Weights of a small GPT-style language model, trained from scratch on English Wikipedia: attention and MLP in parallel.
Each number is 128 + 24 x the weight over its row's rms, rounded and kept within 0 to 255. Layers, rows and columns count from 0. Numbers have three digits each. The size before them is the row's rms in percent of the matrix's.

# layer 2 attention query, 128x128, rms 0.199, rows 110-127, columns 0-127
097:124145099156160159127139100171112140155125140095121079142132139082114143144126113159142105116109143119114136069159102170109105123125090124099125109139120134131133110162129162108145113120107160157076159125132125146140145137114111161111123128122125153161128110141128097099122103093141114147106115159113101169129099111165152154107142146157131148095164090142155089146128100081180123092175
102:073093096129153155128150133100112103093144134123150118153135115115159134124164145135153111139103097162136148117112137116108127136143123132158116158128153176133105131147089111137138151119174118118142148146079126106092135116113141156110143099114144126092105145161072153134137165107132076107150077157104173145122085121161161160093141105118130096140185117150125127162097122118132115104148
101:175171065120099131117139083127109120131146123131156123124112132089120153139131106106091125098177129134112123128108172162116133108118123175150121120117141151086147122104124139118153165156159166149174108154124116121132116154143109126087127117130092112102144102117131140116157116118124133095100144117133160118144133079143124128182124138114140129146122127127106117113120171113094157100222
107:104130158112108160133161128116101092166100106113103088089149136097148088124089141128125118112132113138106143176097122174138137103160143103128083093122162162110154103087132115126119147108153122097107135115118087112102142108122156121151112131142149121167193091118157144153131123128153174161111155133138120130123149102148160150143141125148135118162127132159097129123089128115087107155178
111:154101129172161128087145078147117126126096162121170119123145092151148120157100132175131173133099151124154114124110132133112123162119126127096112129129132125116115114169126143120147101120119093153093159071111123169141086142154144109127106142113094175165123142148116133106099099132080095177113180157108134145129107119129105159081156143144113122137125123083108126107122125136171143117118
104:091147138144109123111146119124053120135153146144118123133125122130107098121145103120171116102077138092141109110120138102174110120108131142098131104093102103108113169122108151088049121131157127128147122143140148163091154123121162113140145150138151133169114129162110103174132137147102100157132150121157117168108155119169105138153106163107119121154119128091141114164137127164160161126112
097:143120097145112134130148105125130130139087101136115111143158142074132145122124125150112127114106090168132145103088102167164155118129137137132126148100113103124157099125138126126130080102135164092117100129155179166125136144140092162147128137138100087113095163136121103113162107113135116127095127105144170169119110133075147135124090132110127155168094129149093155183099185143153144130151
106:169137118125148149097137102134133119126075143101119142107086132116140119169130145152121112128106139095137127094133163141139107092131138130151175148127149124121115124093141089111157159104135068150102143110091115066105151137123107167159121114112125133132108130169124128133093140142115166184155130145085089131134142202104156116129128129155098124134141170125104099118130125124156108086145
097:141138126113157143182140103107096106121132105134088095153114116102125083140134102118144087144151157159153109125141104138107136110159135106119116179154150149083137123135162144101133085107142155163156105120069157103143132116147105152113140133102149163137125104099115116183126112153152107147109131086138117163129116098122186139126127139126132089140123117163145093145137124128150104116193
099:151087134112109128088120168114094184172133135122104107148155176111166143099145112170111113114176156129101113100114151160053116143136134108116107141162156120140132138104119119139113157150143129129136155150090145152131149124120142140130101130113168149092128174079148134169113126108121124102106102136103108148156084085110106117118134127096133119125143112112096171141112102150126144143143
103:127141116084145125165109093118181098179120148126133092112146111116106129157106110100089065129150160121122161120115086144139137124156119147115134170132174133109152117139127125139128137156108135140101108116109137130109141095146144146149119079131131156093138113095127147099153128165125106133077118123111142150132170139094153134118166212116164115134135113123149101125073131147131116145132
097:136109086142128134129176110112122062130114100143115155129114136138098132140143087134093141141143115174133102140137162087117153110149106193090149144131127151111117090132149110173111150144156119140152178096131105098143109119125117159068125139125128109125086137116143102102137101140112173123135144141136156145154151143092100142154130142137142119107111110149132123073094136113190150134125
115:143123151110141078140123147128124115120119160111091130122128137130177107116173114136150186107126127154124159131161131100153166108118127140119163127122135098131129144135133159082069099151170095121130163081102096114142159125076140060139183183156131142107132130116145117094102163086125147125123103111121128133124119101131128108158100129123104132141122126106116157161147121105155135111113
092:136105120100127131098136132153138185135123165165120121139084100135102126140097125120100086116148119149129118134164093115120124138143129138129161139112111161151108143107108140178151145103143133099085158084087095166103124159122173069165129146130108127135101159125135158113116135151141138133114140179113123133107131120083081109133119111147134142161167117137192131115123094177116124143115
100:129089132156135157149131127130120142139143114126129124127159162084102120114140147138118106120133140139143165148117135129106100147137128086164126156122109138112164117127105151110116155133108134142087138097086104067161100170140117164103134115160194121138150149134091142111107127106157141100108147091089144086155152093125101095165138131110109162115144134104182186096108119099142113153127
104:138137112113144099133116138136175083115166166150123136145094129109170080084111095105133119155173146121105120141144108115128116125147114093099130109141131072144135107098150099143121106116087119139149167109134160123126132099115132137125171136167158102149086145128084096139110141114118101126087120179121106170162124119105140138164158122155124122153145153129112118106166182170130130119130
100:120148122107080144115118099126124092114138122111096154159140117116139128107135106152086171100070115122137125178140108139097134139129161126117089125123093115155138143120112104085104151134141162160110152140102134131155119135118154115098090116129086132117110175167102143134115153163121137160091157107119117182166126163161092175095160181127138129131128154139124109106119116137167133143103
110:156101143141137113142103120101104139111104130138122167106115119115148132080104092126144171140123131118120137108155103084122143173138098096109131128185128080087124147135106158121090103143105132090199152108156135149142138130112106121136163147145148123101175107090119146149143088099133140103172176113139148159147150133128135138130156082101132154132084099137128118126160144127157125103127
# layer 2 attention key, 128x128, rms 0.207, rows 110-127, columns 0-127
097:105129115126171108112150089104126126140126102083132158129093100111084094112141088134099142156110078123164100131149124152162111164129125119139145156136130134136153125105144121145109106141131164111166132125121130121143154131137111121126095066150126115145151131114081107077111159109148111177173147140158087140152129084182137147154121101126147138100147154159156128155132120122136165137084
101:132113122110154120112158133095183129128131095123121124131130118143118145149111150170134096125145105177145150125114103112133131118116179140107117152081132129113114163100117127124112117144142145119100122167157131133083121107068154165077103136151165109188169109150129123122134132147196133112100130108105120089104139100140105169156121159107151101117135130145135163132175115127132115098085
099:089128105106092110114091120158161123109154137126160116101154139152143178137086102133109144122143137113139159109163130127153083161122115149174131133162103151189089135093143085106085173123117157109182149138115151145137132103166115147112135105111141127113090119156079157148129133113146128107144141154106124112176132117129085141134147097156114108141096121109137144118105102129150127103140
099:126117135092109105126120158153102077104150167137113186136103107153130124135102142166156134155117155112169156075156152137144111136161072109120103116141133113129157133149118145123105109125125133120151119132132129159117137077139112163149103139089068097144122126165127137115131061132147145130106120142141166102132170134148135111135111165118101116151140147102135091177120080114121110147122
104:096145110131137128141093139140112151152180150132135119103115149115113136127199136138109130148149104120095135145115148137158138130097147114128095123134146074138126113133121159113109100077103149179109110133114120162131105149124113078144131138135096148141149117154111105072097161123124161148152114083175084144074128105136145115120085129134132143128165137172167136140159142119100139104096
096:151164120107130097137142151147110145158153120161118106109142123137114154098134109088162077102116103131118142140145078134106128138130100122152192114099108166140144164106137176067136082109108107155143172085141112145134092137106096115149114107115124111151105171139190142124108126140126108133131135112122145180129145128105132155128099135155116118154131127113144102116075122138101135154147
094:111168117127104128123136161148122122148148120143162156103121164140112130149116141156163096097130168086104139155129135096131122129091160112137129121098171173175149137101121120125115122168124161110125137115127115096133109108117156156151141118097191110156152121099123134081100158123082122163140118122152089131097158085115117102101120139186133078124126138121148132100163090118103138114110
097:147101128150147133167147078111145122085162182112156127127120084144097114089144127096088114106116136149146102065108126124139124106155114128086122137134142143114085107136123116111098126118125168115130116148110154124111121171150163112147159152115108061127139163145142104113114142132147151148111141092112138162131132121128133121185110136140096165203140139146134119128160135131108120111153
091:108142102100118136092136112122174106168121122100136182093121087111114126111083085149102135083056121128131163111128107135142109162113107120146166110102110101138157174119145156095125125185132146139128097159117155096151114128134162161154124108114130124134131076176157125101130109144158143108136130180150117140139130133148112151171104119135129124110162116104104134123147112122142134145127
096:107140129129127121080119089114140145074157143134085151098088114141096116141128158143133128149144098117163136168138171139115174155129111152153119132146136182098164127145100134136117122126130137139156116123121084119141098117116172107073062098102154133124109122130147119137171140156135177099103147136128125102089127142076113126146158097135175135115137089112119136113138115115152103133139
098:155150081108103132103113158103114108169100142151140142090132109109133134116142131161126111143097122170141103115118152121091109090107108092157099136141082145145109122166161146103097163192132138107158120143105150107164084114113142136124159129099089150103128150108148155130134107140160137120156154098115130132148169140168148144121123105095155121100139164163105120122157118152129144072108
095:121119126097139158146107126133147165109111129141121091117130168134154110116105127160092149092134141098154123139135127096167132107127192110189146115132119083132122140148146100073105150113136127113133165111140117128146127136140154095107138125074145119109145080135122127162094143147111087127117130138153085134147165140138111113164172116115104147125105167081152143143136170117076163115105
103:095132176129150121137141158149118116130118143096112157111127104163140095105131132110139088163119092105109068114089097123162156200126128154129128130115136163095128146132149132080179132121098082182091146163153117206126132131156104119125114144094149109099146145107132148135144130128109148110081110166115122116127108125123130134142121136134123138155091108118126150134145137111115142160131
088:163133153176150129146099168137126129131131126141155108144142101100165077139148115122150150155132136137141158137076157085135185122137132156128075135128100121154143097160142131143124122165090080149124118092118114143104145139144100085119141136110113101149142121151144152123129152109157117102103121079064080141132130139094117126130131096092139174104105140112135126130121083154121146109145
096:140083155101116099109119143137104108130083141131146108138069102120154122112126140125140122139135087132121125177167142135174114122172103131123135173161156112115141091127134137157111174128132146150139124122097087082102128078140155148109125141105155172124122101134114082123167147142110120127090102112164152141124097146150107120142132153164170145181099117118076147137138111117134122122145
090:145168129097122162123101120122115141142140140069134130152150141119126103172157136098123147093146099161143098118101097076120135125089105152164116144099139139094129156151133144097146088123147127090104104150159093087131125150136138129142167107091112141087121130144146141138129151136150132111120126073152105133172105126101118151107150132116126157154191105145149100139125129099113174153089
092:155149100145190108132125107148126122149147166105121084151117181091135134132124141140110097144177150131151120106132130170156124129076114131166165107137156081103152113161153145139083135101094168171119146091109137152120114090154117115115150127116144095116130149094182117134107120110110095117153119095145108119106117138109096143114113122142151066143129139141107124117134145131100140106122
104:106141180120112113113138150161133151131126124081111164102122139105107147137127176109132135122107122140107100093133130152131118120133113097148131106093129112139099147100116096078164163097112111149125179136158106137169129157101136123122152118142119191123170109123132118107161128137140131134136180133163110166121088139095083086129134128141168092079113119096121129121081147140139140170138
# layer 2 attention value, 128x128, rms 0.14, rows 64-71, columns 0-127
101:092106155151153156132110151106152091148134107125134105109140145115104147112129092142103115112094139128128111111119139149088112071159102149106176135135161169111137130098143143095073148121141168113115145114141156187089120146150120154114135141096127095145140144147117134141078167146158114146120123114098133117061118157119116084123147119159185112133137114127147166132108112137158135120150
102:092101113104111151141150131161072149133124091153112138170123106154143152141125121126116120119114146141126116148137108131168132173116117113142141096130138074079155152127108102129131131116108128125143130090076119197133144096125115135133121148174132154090106171138141121195103107161134106157121181130135087169135113107119085139125136116111147124110121154125148107127160095090139147121108
106:133146132126118141109122112147126105096166096153131133105134146149098182172104139161155119149117139124113113158118163097078100139143135151136089143148143116109138104174152154154122145145137124136136127108171094107114124155125173152150143140123126091162173151133086119154069079119139128085133120102100152121149153145116098128118112094158131110128114105094157112103105180138143097100105
090:146129153150127124159107108088160136115167177085126060091138113099167109141106115115127150142124140160131116133144123150118111117132105121138142145091118082124140150134076144106115111146155161094154122120179126091110129137163141099085117152127135156132128140105115155121122136082087084104148127131172110138148138119134121144126146094141109151167131073120090138155157148121133102169146
090:162113072165132161133135104102130164109109122150131107134088111107141133153103118135137139185171135159094138159135126098127102132140123153117122118099064143136108098135141101127167083109090114139108090170101154126122142178159079127124152105112180106130139152115123124175126123144135105137110128147165105148146144149123174112102159130110118144140144139119146098081122120105136120153137
113:108141130122089155167113120131094097121133112082105114110125107089110143176113139124164179113115147115154158149156145114189102121087108117130119134105103125113133150119095147085148138084158116145148103119130124140134157161165119117132116152124102134138105152144130072094105162119129143147133096144116141086120144122106177140123152105162129170113172118122099112123151126173131078133155
103:113094104149134101087156097163134110143151147096144125127133140103160112152157136132084135132102120137114147112146148135137128150153126105084179116126112137141101134099114147130104108081127098125114084112115111174163157142150146107164093103145139175143120100129161125144192099125096143113137107124170170121101121124152151146137091169118099115167121142110173160129120147111154149093114
096:148129120127110153127127152143168166081143129172099142145128137126106144096148094098133118077115131103173125159056112140131125152163165128155085134135141082130132156131155117154138092143140122088136140102144117152133127120123136143134121143113125133193155134164094121124137083119133152123116117149110124069131135126142142096102141123168103108105126131147142100115156139167096139078168
# layer 2 attention output (transposed), 128x128, rms 0.499, rows 64-70, columns 0-127
106:098146108132148150053161133148154160083120132086148120103162095147119152124120148115127117162162166110168074115107097116149096106166136138091140123082136128126148124134118130127118121132147151088110128138160107165162133143166123145128118112143170159118101137115119098151144147146084123121133099086122171116123121117120110127148112141110123123126102190175155139074116127116128126133126
102:179143125089120102144161120068123104128112098111103138129076132119149130078143147144118122127127152104133140120111097142104132097103118142111123118115142127129089124113105140151103157145157145093113161140171156117070105147148146171122141129137111124167132082150123103130126177188158097107144091081160151153097172136131142128110120116130141144133144153129107160171122156127141131124101
106:111128129141164106115112146151114139128109113115143100141116109136137076125125146104117149130103112139151100086117121157102159128110139130128120131176137142090124128105146125141145113162157109200092065140092085128130145122097131167112119117093114115130169119141120167174154106116102131146151144091191128141085106121145130098129171114139131152147108128122165186148124093126122141155104
087:089102138139135107105122138135135112122111121091138127135104116115128173152190155139156170133111097111113102224134110143131137127131142127099124143145166138131157133105130134108110116114061100058109121119122087100115127136124132130154154138175118126113142130137136117155158074134165119140109155154147087111135152137137128100151154144088113114142155113111112109160158133129113133152093
091:105157117114090109146101116105085104116164132161136143173132101169111116148139138164125117119115142091100130112105133097136148146101149130150111140126132098124140137093139169118078108100142149116127116165120123191095161108110182134069058113133074143137141100113143167139111124130138103153138157152126121141139119155147107152148105109141142138125171115111153129129124169150095123143130
112:075114116128110094094139145164129139081147145127137125147125099096087109115151133108117176120112102126067126105115109168124123152155174155151143144093122140083138127141113157176149122122117166080146124158128147099137153106115128170160138110118129141153115129147134136121121107164109129091149178093149141136110130105135106149124145105117121100148133161149096092141181126154110090105149
100:159122136103076156109129113148168107149092146165111114103120170146145145142116142133115118111149168139129138141086129122097115112157112173130127138095137116107127144147152106159116153137098115143132176118120153135085145178113077092104110101145135106114086162114125113080159140115144097142164182122140116135148137131123108104124132120158112152139149086151070094129133096133100134166149